config.yaml
num_hidden_layers: 13
hidden_size: 384
num_attention_heads: 6
num_key_value_heads: 2
head_dim: 64
intermediate_size: 1280
vocab_size: 8192
hidden_act: "swiglu"
norm: "rmsnorm"
norm_place: "pre"
norm_eps: 1e-06
positions: "rope"
rope_theta: 10000.0
rope_fraction: 1.0
qk_norm: false
attn_scale: 0.125
bias: "none"
tie_word_embeddings: false
parallel_block: false
init: "uniform"
init_std_qkv: 0.0385
init_std_o: 0.0
init_std_up: 0.0385
init_std_down: 0.0
optimizer: "soap_variant"
learning_rate: 0.00352
lr_mult_qkv: 0.7
lr_mult_o: 1.3
beta1: 0.95
beta2: 0.98
lr_head: 0.00613
max_grad_norm: 2.0
warmup_steps: 200
schedule: "cos"
final_lr_fraction: 0.03
batch_tokens: 131072
max_seq_len: 2048
doc_mask: false
train_tokens: 476700000
max_steps: 3637
dataset: "wikipedia_en"
Each number is 200 + 40 x the weight over its row's rms, rounded and kept within 0 to 999. Layers, rows and columns count from 0. The size before them is the row's rms in percent of the matrix's.

# k: layer 7 attention key, 128x384, rms 0.0543, rows 114-120, columns 256-383
# q: layer 7 attention query, 384x384, rms 0.0511, rows 243-248,307-312,371-376, columns 256-383
k114,103,221,195,136,185,203,275,196,186,169,215,155,241,195,238,143,240,260,164,286,161,215,192,253,196,218,203,231,220,204,160,195,299,224,139,240,225,253,233,215,187,279,267,140,188,225,180,183,170,219,185,149,126,203,160,216,168,203,105,179,255,275,161,259,218,269,232,211,177,202,201,239,217,191,143,233,155,276,269,190,183,143,196,281,201,154,230,179,253,198,201,209,217,235,197,200,201,154,161,235,205,213,201,188,203,252,233,248,158,164,199,168,158,203,208,266,272,186,250,204,159,136,159,191,174,214,206,150,184
q243,099,200,178,228,131,139,218,201,263,191,229,223,215,162,132,109,210,300,226,170,231,199,184,190,190,259,202,183,190,230,175,219,180,219,194,166,188,209,222,191,270,206,222,200,160,192,214,222,252,154,164,135,171,197,159,223,184,252,200,203,141,237,131,261,266,230,176,221,272,148,220,210,180,134,188,230,226,207,173,232,186,197,192,216,206,196,208,187,196,186,284,223,224,165,157,229,178,209,180,212,209,264,216,199,222,192,172,175,223,187,226,196,220,174,207,278,172,202,250,248,198,161,129,180,228,192,255,177,191
q307,115,199,264,189,193,148,173,200,209,252,170,204,223,184,212,156,212,184,261,238,190,252,224,203,200,278,230,208,186,142,183,295,257,201,239,210,196,221,158,256,192,204,243,272,197,192,184,236,195,219,149,143,200,211,184,217,303,212,230,172,200,308,192,193,192,250,272,226,222,196,184,118,197,194,118,142,139,116,253,199,169,231,141,176,196,200,242,285,249,256,181,169,178,266,190,132,226,215,202,180,230,203,163,227,243,149,216,200,93,170,190,129,202,254,262,190,198,162,130,222,232,239,284,193,211,206,222,246,250
q371,113,252,230,156,185,195,222,224,160,159,215,169,179,224,213,101,235,229,150,191,132,251,205,242,172,236,245,236,223,197,216,151,217,245,186,109,219,185,186,167,272,213,233,286,187,192,239,233,269,177,185,237,269,207,201,267,245,226,294,160,242,192,176,263,200,237,206,238,205,177,178,146,125,191,229,182,141,222,152,296,212,220,185,144,218,222,223,202,161,193,164,202,128,271,212,204,193,191,199,209,209,190,134,159,279,181,260,134,229,169,203,166,180,215,259,269,209,118,164,230,207,169,196,189,254,212,166,123,210
k115,103,200,241,188,195,161,235,241,210,226,214,167,240,147,224,184,126,140,204,236,167,203,232,249,241,131,233,163,149,195,227,142,208,249,140,194,172,245,179,218,140,131,193,244,160,230,157,297,180,135,214,191,222,233,163,180,145,264,237,190,187,162,165,260,201,242,163,245,245,218,248,197,184,182,217,249,195,193,248,210,219,218,157,207,201,176,208,217,212,109,224,198,203,193,183,185,211,167,153,180,237,163,148,240,284,222,195,229,258,277,168,184,219,227,220,188,199,156,207,245,174,138,204,178,214,249,166,187,197
q244,094,269,254,148,263,211,240,151,163,204,177,245,234,182,182,216,158,218,253,236,224,227,157,191,166,194,189,239,210,170,285,214,234,182,120,195,259,187,150,141,228,227,229,275,114,219,129,238,117,200,234,232,185,159,171,249,226,222,197,209,181,264,243,230,151,211,248,141,157,195,245,158,237,282,183,289,156,265,238,223,117,249,192,228,171,199,227,126,202,226,185,178,129,245,215,214,186,225,261,222,212,216,152,233,196,177,138,175,224,232,256,196,172,287,228,134,161,170,169,215,214,207,226,253,197,216,190,202,203
q308,121,150,173,225,159,193,178,202,189,199,225,238,155,188,218,249,174,207,187,205,185,191,196,198,224,169,212,229,234,205,213,249,188,145,150,254,263,177,197,171,234,185,181,215,200,186,197,161,201,288,195,206,260,234,220,242,255,216,197,165,155,204,216,154,198,205,121,201,129,218,277,239,220,201,80,198,215,156,219,210,219,137,196,241,202,157,235,158,211,228,210,158,223,237,272,293,176,177,219,227,282,194,231,170,164,149,179,159,245,313,253,228,154,133,224,220,216,142,226,247,119,235,197,222,218,159,277,207,175
q372,105,187,217,249,242,218,176,175,252,196,158,103,188,130,154,188,242,210,259,175,186,182,254,94,135,139,181,240,218,177,168,191,186,183,159,176,208,161,183,207,240,256,253,196,220,248,188,223,147,204,185,253,160,207,196,163,222,221,233,187,195,182,154,212,225,202,201,171,177,163,235,197,160,192,238,205,303,199,242,198,217,180,220,267,205,211,154,238,192,267,190,265,204,209,213,227,192,246,161,214,133,212,178,213,188,153,176,194,276,164,204,197,282,133,208,273,199,141,244,222,167,140,206,204,223,185,236,226,170
k116,104,179,229,264,179,248,190,211,178,195,157,177,210,123,206,204,218,166,242,236,182,219,182,188,222,189,159,165,189,220,178,180,182,177,143,199,205,193,151,196,190,196,168,290,191,211,214,256,85,222,186,147,162,219,193,231,174,178,246,140,152,150,160,137,190,247,180,232,145,244,200,215,189,308,183,266,262,202,232,231,198,202,174,230,200,195,258,122,208,247,182,143,225,173,188,281,216,190,223,195,250,233,212,186,210,64,99,154,253,231,217,168,202,133,225,236,137,156,187,231,161,171,169,218,223,207,191,273,178
q245,098,212,207,208,274,299,151,139,203,168,172,210,179,113,249,147,217,196,297,148,270,186,186,249,150,208,216,225,202,144,230,202,211,168,182,200,168,208,233,241,186,203,143,182,174,161,255,240,142,143,209,277,266,177,212,187,253,204,214,247,197,216,266,297,183,156,170,145,176,162,204,222,261,229,205,207,232,191,234,271,202,243,205,140,243,185,137,140,218,158,185,239,208,174,162,175,223,179,162,172,152,209,205,160,200,165,142,135,135,226,120,177,213,187,235,201,113,242,200,248,213,217,217,196,186,245,224,257,212
q309,122,204,130,102,155,253,156,247,158,124,220,150,233,199,244,132,231,184,189,196,333,152,224,271,179,192,200,165,215,220,162,235,214,249,178,215,188,217,235,210,162,242,187,193,216,159,183,228,194,220,178,226,222,205,184,206,189,196,246,179,241,267,173,205,198,209,243,190,195,78,227,198,185,204,284,170,202,208,191,175,241,229,207,139,194,239,228,161,192,255,250,152,229,158,139,237,185,215,209,212,96,244,232,244,270,262,146,247,151,208,244,239,180,175,238,197,202,125,191,223,189,157,232,128,190,221,217,187,231
q373,110,234,226,208,180,140,242,218,179,158,213,114,232,171,200,112,247,164,198,145,223,191,178,142,185,149,154,157,175,240,165,219,218,287,148,176,227,144,272,244,133,195,198,206,226,93,108,246,220,183,233,221,211,221,244,183,157,197,214,192,159,153,124,155,237,98,210,157,251,195,211,182,179,184,286,234,223,105,248,223,277,233,239,219,213,212,240,239,190,217,170,193,181,141,222,249,223,174,234,233,254,212,203,147,223,228,216,184,154,123,237,178,235,163,179,157,185,195,182,221,158,213,218,117,183,248,234,178,226
k117,109,207,128,189,228,252,201,196,183,190,218,147,253,163,292,141,185,220,219,112,227,174,170,229,156,234,205,144,211,182,189,215,246,200,145,228,164,266,215,178,237,134,154,170,236,176,181,184,243,243,202,164,208,226,146,207,229,262,276,159,237,127,194,274,274,232,253,158,197,179,239,142,196,216,157,146,211,227,121,232,186,240,179,170,145,224,142,184,179,171,201,213,212,166,152,192,236,189,216,196,190,280,218,225,204,190,186,203,221,167,224,148,214,305,156,187,143,214,244,183,194,228,199,168,203,299,190,198,222
q246,093,177,202,244,225,137,185,215,147,156,195,191,254,181,245,213,214,181,191,206,121,178,234,231,143,177,148,251,105,204,251,225,212,187,232,162,202,208,183,227,219,222,255,190,283,228,198,205,192,184,205,209,246,217,162,232,210,182,164,176,197,179,188,230,183,164,255,193,189,236,221,224,204,228,186,162,175,161,197,184,232,201,223,198,172,260,193,160,241,125,187,176,131,277,227,219,114,220,261,211,159,224,164,237,140,111,225,188,152,141,222,150,298,141,192,238,174,208,163,201,244,211,197,199,290,239,283,193,123
q310,136,294,249,201,135,156,253,187,170,209,236,224,140,222,184,201,185,198,150,225,196,222,201,215,161,200,185,187,257,267,247,200,226,145,224,194,165,189,152,146,172,173,151,121,263,273,219,71,190,157,149,175,179,187,165,205,138,196,143,268,203,179,203,224,157,225,178,193,207,211,239,246,199,159,184,205,261,195,180,174,277,181,216,179,189,129,178,140,223,204,196,223,254,109,166,159,152,219,240,220,207,94,238,290,258,177,211,282,174,141,162,211,222,178,167,194,220,177,269,156,230,168,189,177,126,224,182,164,170
q374,101,195,288,191,243,193,196,160,133,209,204,187,190,223,189,160,231,202,186,153,212,157,272,189,126,200,173,226,208,206,246,156,297,213,158,283,222,180,145,238,267,167,142,166,185,223,218,173,217,202,199,208,219,137,210,202,222,189,166,248,185,167,146,144,194,182,255,185,173,185,229,238,160,227,120,186,215,191,224,235,199,212,189,161,304,110,198,190,190,323,203,169,210,186,217,209,165,219,246,186,171,130,139,245,213,166,230,310,286,164,196,179,218,183,231,218,213,203,172,181,205,192,153,222,222,236,204,209,145
k118,104,202,245,169,162,238,170,126,235,313,200,240,128,225,180,172,248,147,204,308,210,189,229,243,207,196,142,251,230,240,205,202,255,237,169,205,183,197,164,146,256,231,259,227,154,245,225,112,143,192,230,210,210,169,241,181,198,194,146,220,258,275,212,203,151,267,182,195,208,133,269,201,280,178,227,170,209,187,176,196,167,131,227,198,212,121,162,157,213,172,177,230,230,155,189,242,137,207,164,259,212,180,207,219,158,195,200,218,260,168,188,75,181,244,258,221,254,255,254,169,304,234,271,243,224,202,221,156,185
q247,093,224,207,179,196,253,180,208,216,192,180,183,302,243,204,138,174,231,151,250,225,291,173,214,214,203,207,162,261,182,213,204,233,251,181,231,154,137,171,215,275,111,252,200,155,198,162,190,184,263,263,185,190,194,187,256,233,222,205,170,145,161,249,205,196,212,296,162,132,233,139,202,197,110,274,180,201,272,241,233,190,236,184,266,235,227,201,231,191,195,176,219,213,207,206,193,207,155,186,226,166,201,150,169,163,125,252,259,141,172,278,211,127,240,194,225,206,165,259,184,226,135,136,211,208,179,205,232,261
q311,131,196,250,170,290,175,143,191,252,229,287,257,161,208,232,200,221,140,194,227,177,261,203,158,169,268,248,196,169,226,208,222,199,248,243,212,237,114,182,187,203,159,216,137,185,237,174,189,231,195,185,124,148,211,175,159,169,185,190,196,140,270,179,154,203,203,224,218,201,219,214,184,154,210,149,225,134,219,251,237,206,161,151,166,253,175,176,241,225,174,212,190,203,238,259,138,240,259,187,220,191,229,147,211,200,222,238,245,229,211,173,213,276,220,140,199,149,225,161,159,201,207,223,206,211,204,204,178,179
q375,105,211,198,181,191,184,108,197,167,209,277,246,219,242,167,205,221,112,202,213,222,228,237,195,177,193,176,206,193,194,213,120,162,220,262,219,197,128,230,222,147,113,187,231,281,204,132,196,213,228,133,274,150,201,213,188,158,215,164,246,173,222,158,217,206,157,162,123,193,147,149,257,188,164,228,230,243,255,185,152,151,161,159,178,192,194,239,248,212,171,224,134,251,221,200,199,248,192,168,110,216,189,108,219,270,195,202,202,238,214,158,270,274,204,251,200,126,259,217,194,171,155,218,209,240,227,131,204,212
k119,108,198,288,128,242,183,120,193,157,80,245,289,124,228,172,157,213,177,170,237,160,222,285,219,159,186,221,157,147,224,245,277,258,187,193,193,199,146,197,132,267,278,210,184,183,230,230,157,268,217,231,145,203,171,219,222,227,158,158,170,257,180,175,155,190,199,236,214,238,167,226,181,204,141,182,131,236,197,125,180,233,209,228,182,192,201,214,286,196,187,243,203,212,225,263,226,266,201,221,166,145,250,189,139,215,194,224,145,141,182,124,196,155,194,237,243,168,197,176,206,168,173,223,209,217,154,193,192,181
q248,097,148,212,183,224,180,211,227,220,237,218,190,212,198,256,163,199,218,201,116,190,209,263,233,230,194,182,196,236,220,178,165,185,163,236,216,180,115,227,287,235,156,189,255,191,226,240,243,236,161,205,224,254,277,207,202,214,99,181,232,250,133,299,191,204,239,187,163,210,189,198,182,164,168,291,157,166,217,199,233,131,239,178,230,113,167,183,244,257,190,191,224,227,216,182,257,255,242,125,178,160,172,174,215,193,161,210,255,161,197,211,215,199,208,192,195,213,131,201,248,182,198,229,166,239,187,208,191,225
q312,131,174,235,215,124,218,198,196,219,200,255,233,159,124,164,226,150,207,114,156,236,228,168,166,152,205,206,262,189,182,163,250,247,145,268,145,187,130,110,221,230,242,199,175,340,226,237,186,202,179,173,174,131,214,225,226,98,148,146,213,244,181,281,126,163,125,161,199,232,214,214,192,188,81,266,231,179,187,195,186,158,230,209,272,166,191,239,234,189,178,209,202,214,147,184,202,207,191,233,188,189,212,191,224,170,217,197,151,200,223,170,242,164,179,138,232,230,146,230,180,137,223,224,211,238,186,174,213,237
q376,112,197,252,229,179,178,163,192,184,194,172,238,179,147,267,253,134,274,214,277,281,190,179,202,186,230,190,177,122,184,178,262,198,158,232,140,198,166,152,256,171,227,213,220,194,229,231,198,215,171,179,154,95,201,164,137,115,212,235,198,179,181,207,144,213,95,195,116,183,202,181,217,179,177,195,159,215,154,238,148,140,242,245,213,146,178,212,188,290,187,208,205,219,198,157,138,256,206,202,237,248,179,231,212,95,231,175,255,181,222,149,207,221,147,214,254,214,124,254,171,227,152,189,165,178,191,145,238,211
k120,105,140,183,250,153,213,230,199,132,205,176,256,228,192,300,183,203,250,137,198,226,263,217,234,213,157,153,190,194,192,111,207,261,205,185,205,190,172,160,220,194,196,146,166,251,124,144,213,213,186,219,200,123,184,246,208,188,191,192,135,169,192,275,189,189,147,151,176,202,219,236,244,187,203,123,199,221,181,162,139,112,231,246,224,158,268,161,286,230,168,57,211,157,130,126,157,220,204,151,197,157,137,180,219,185,219,240,223,183,175,234,292,187,207,194,244,191,111,234,134,279,204,155,155,189,167,288,192,196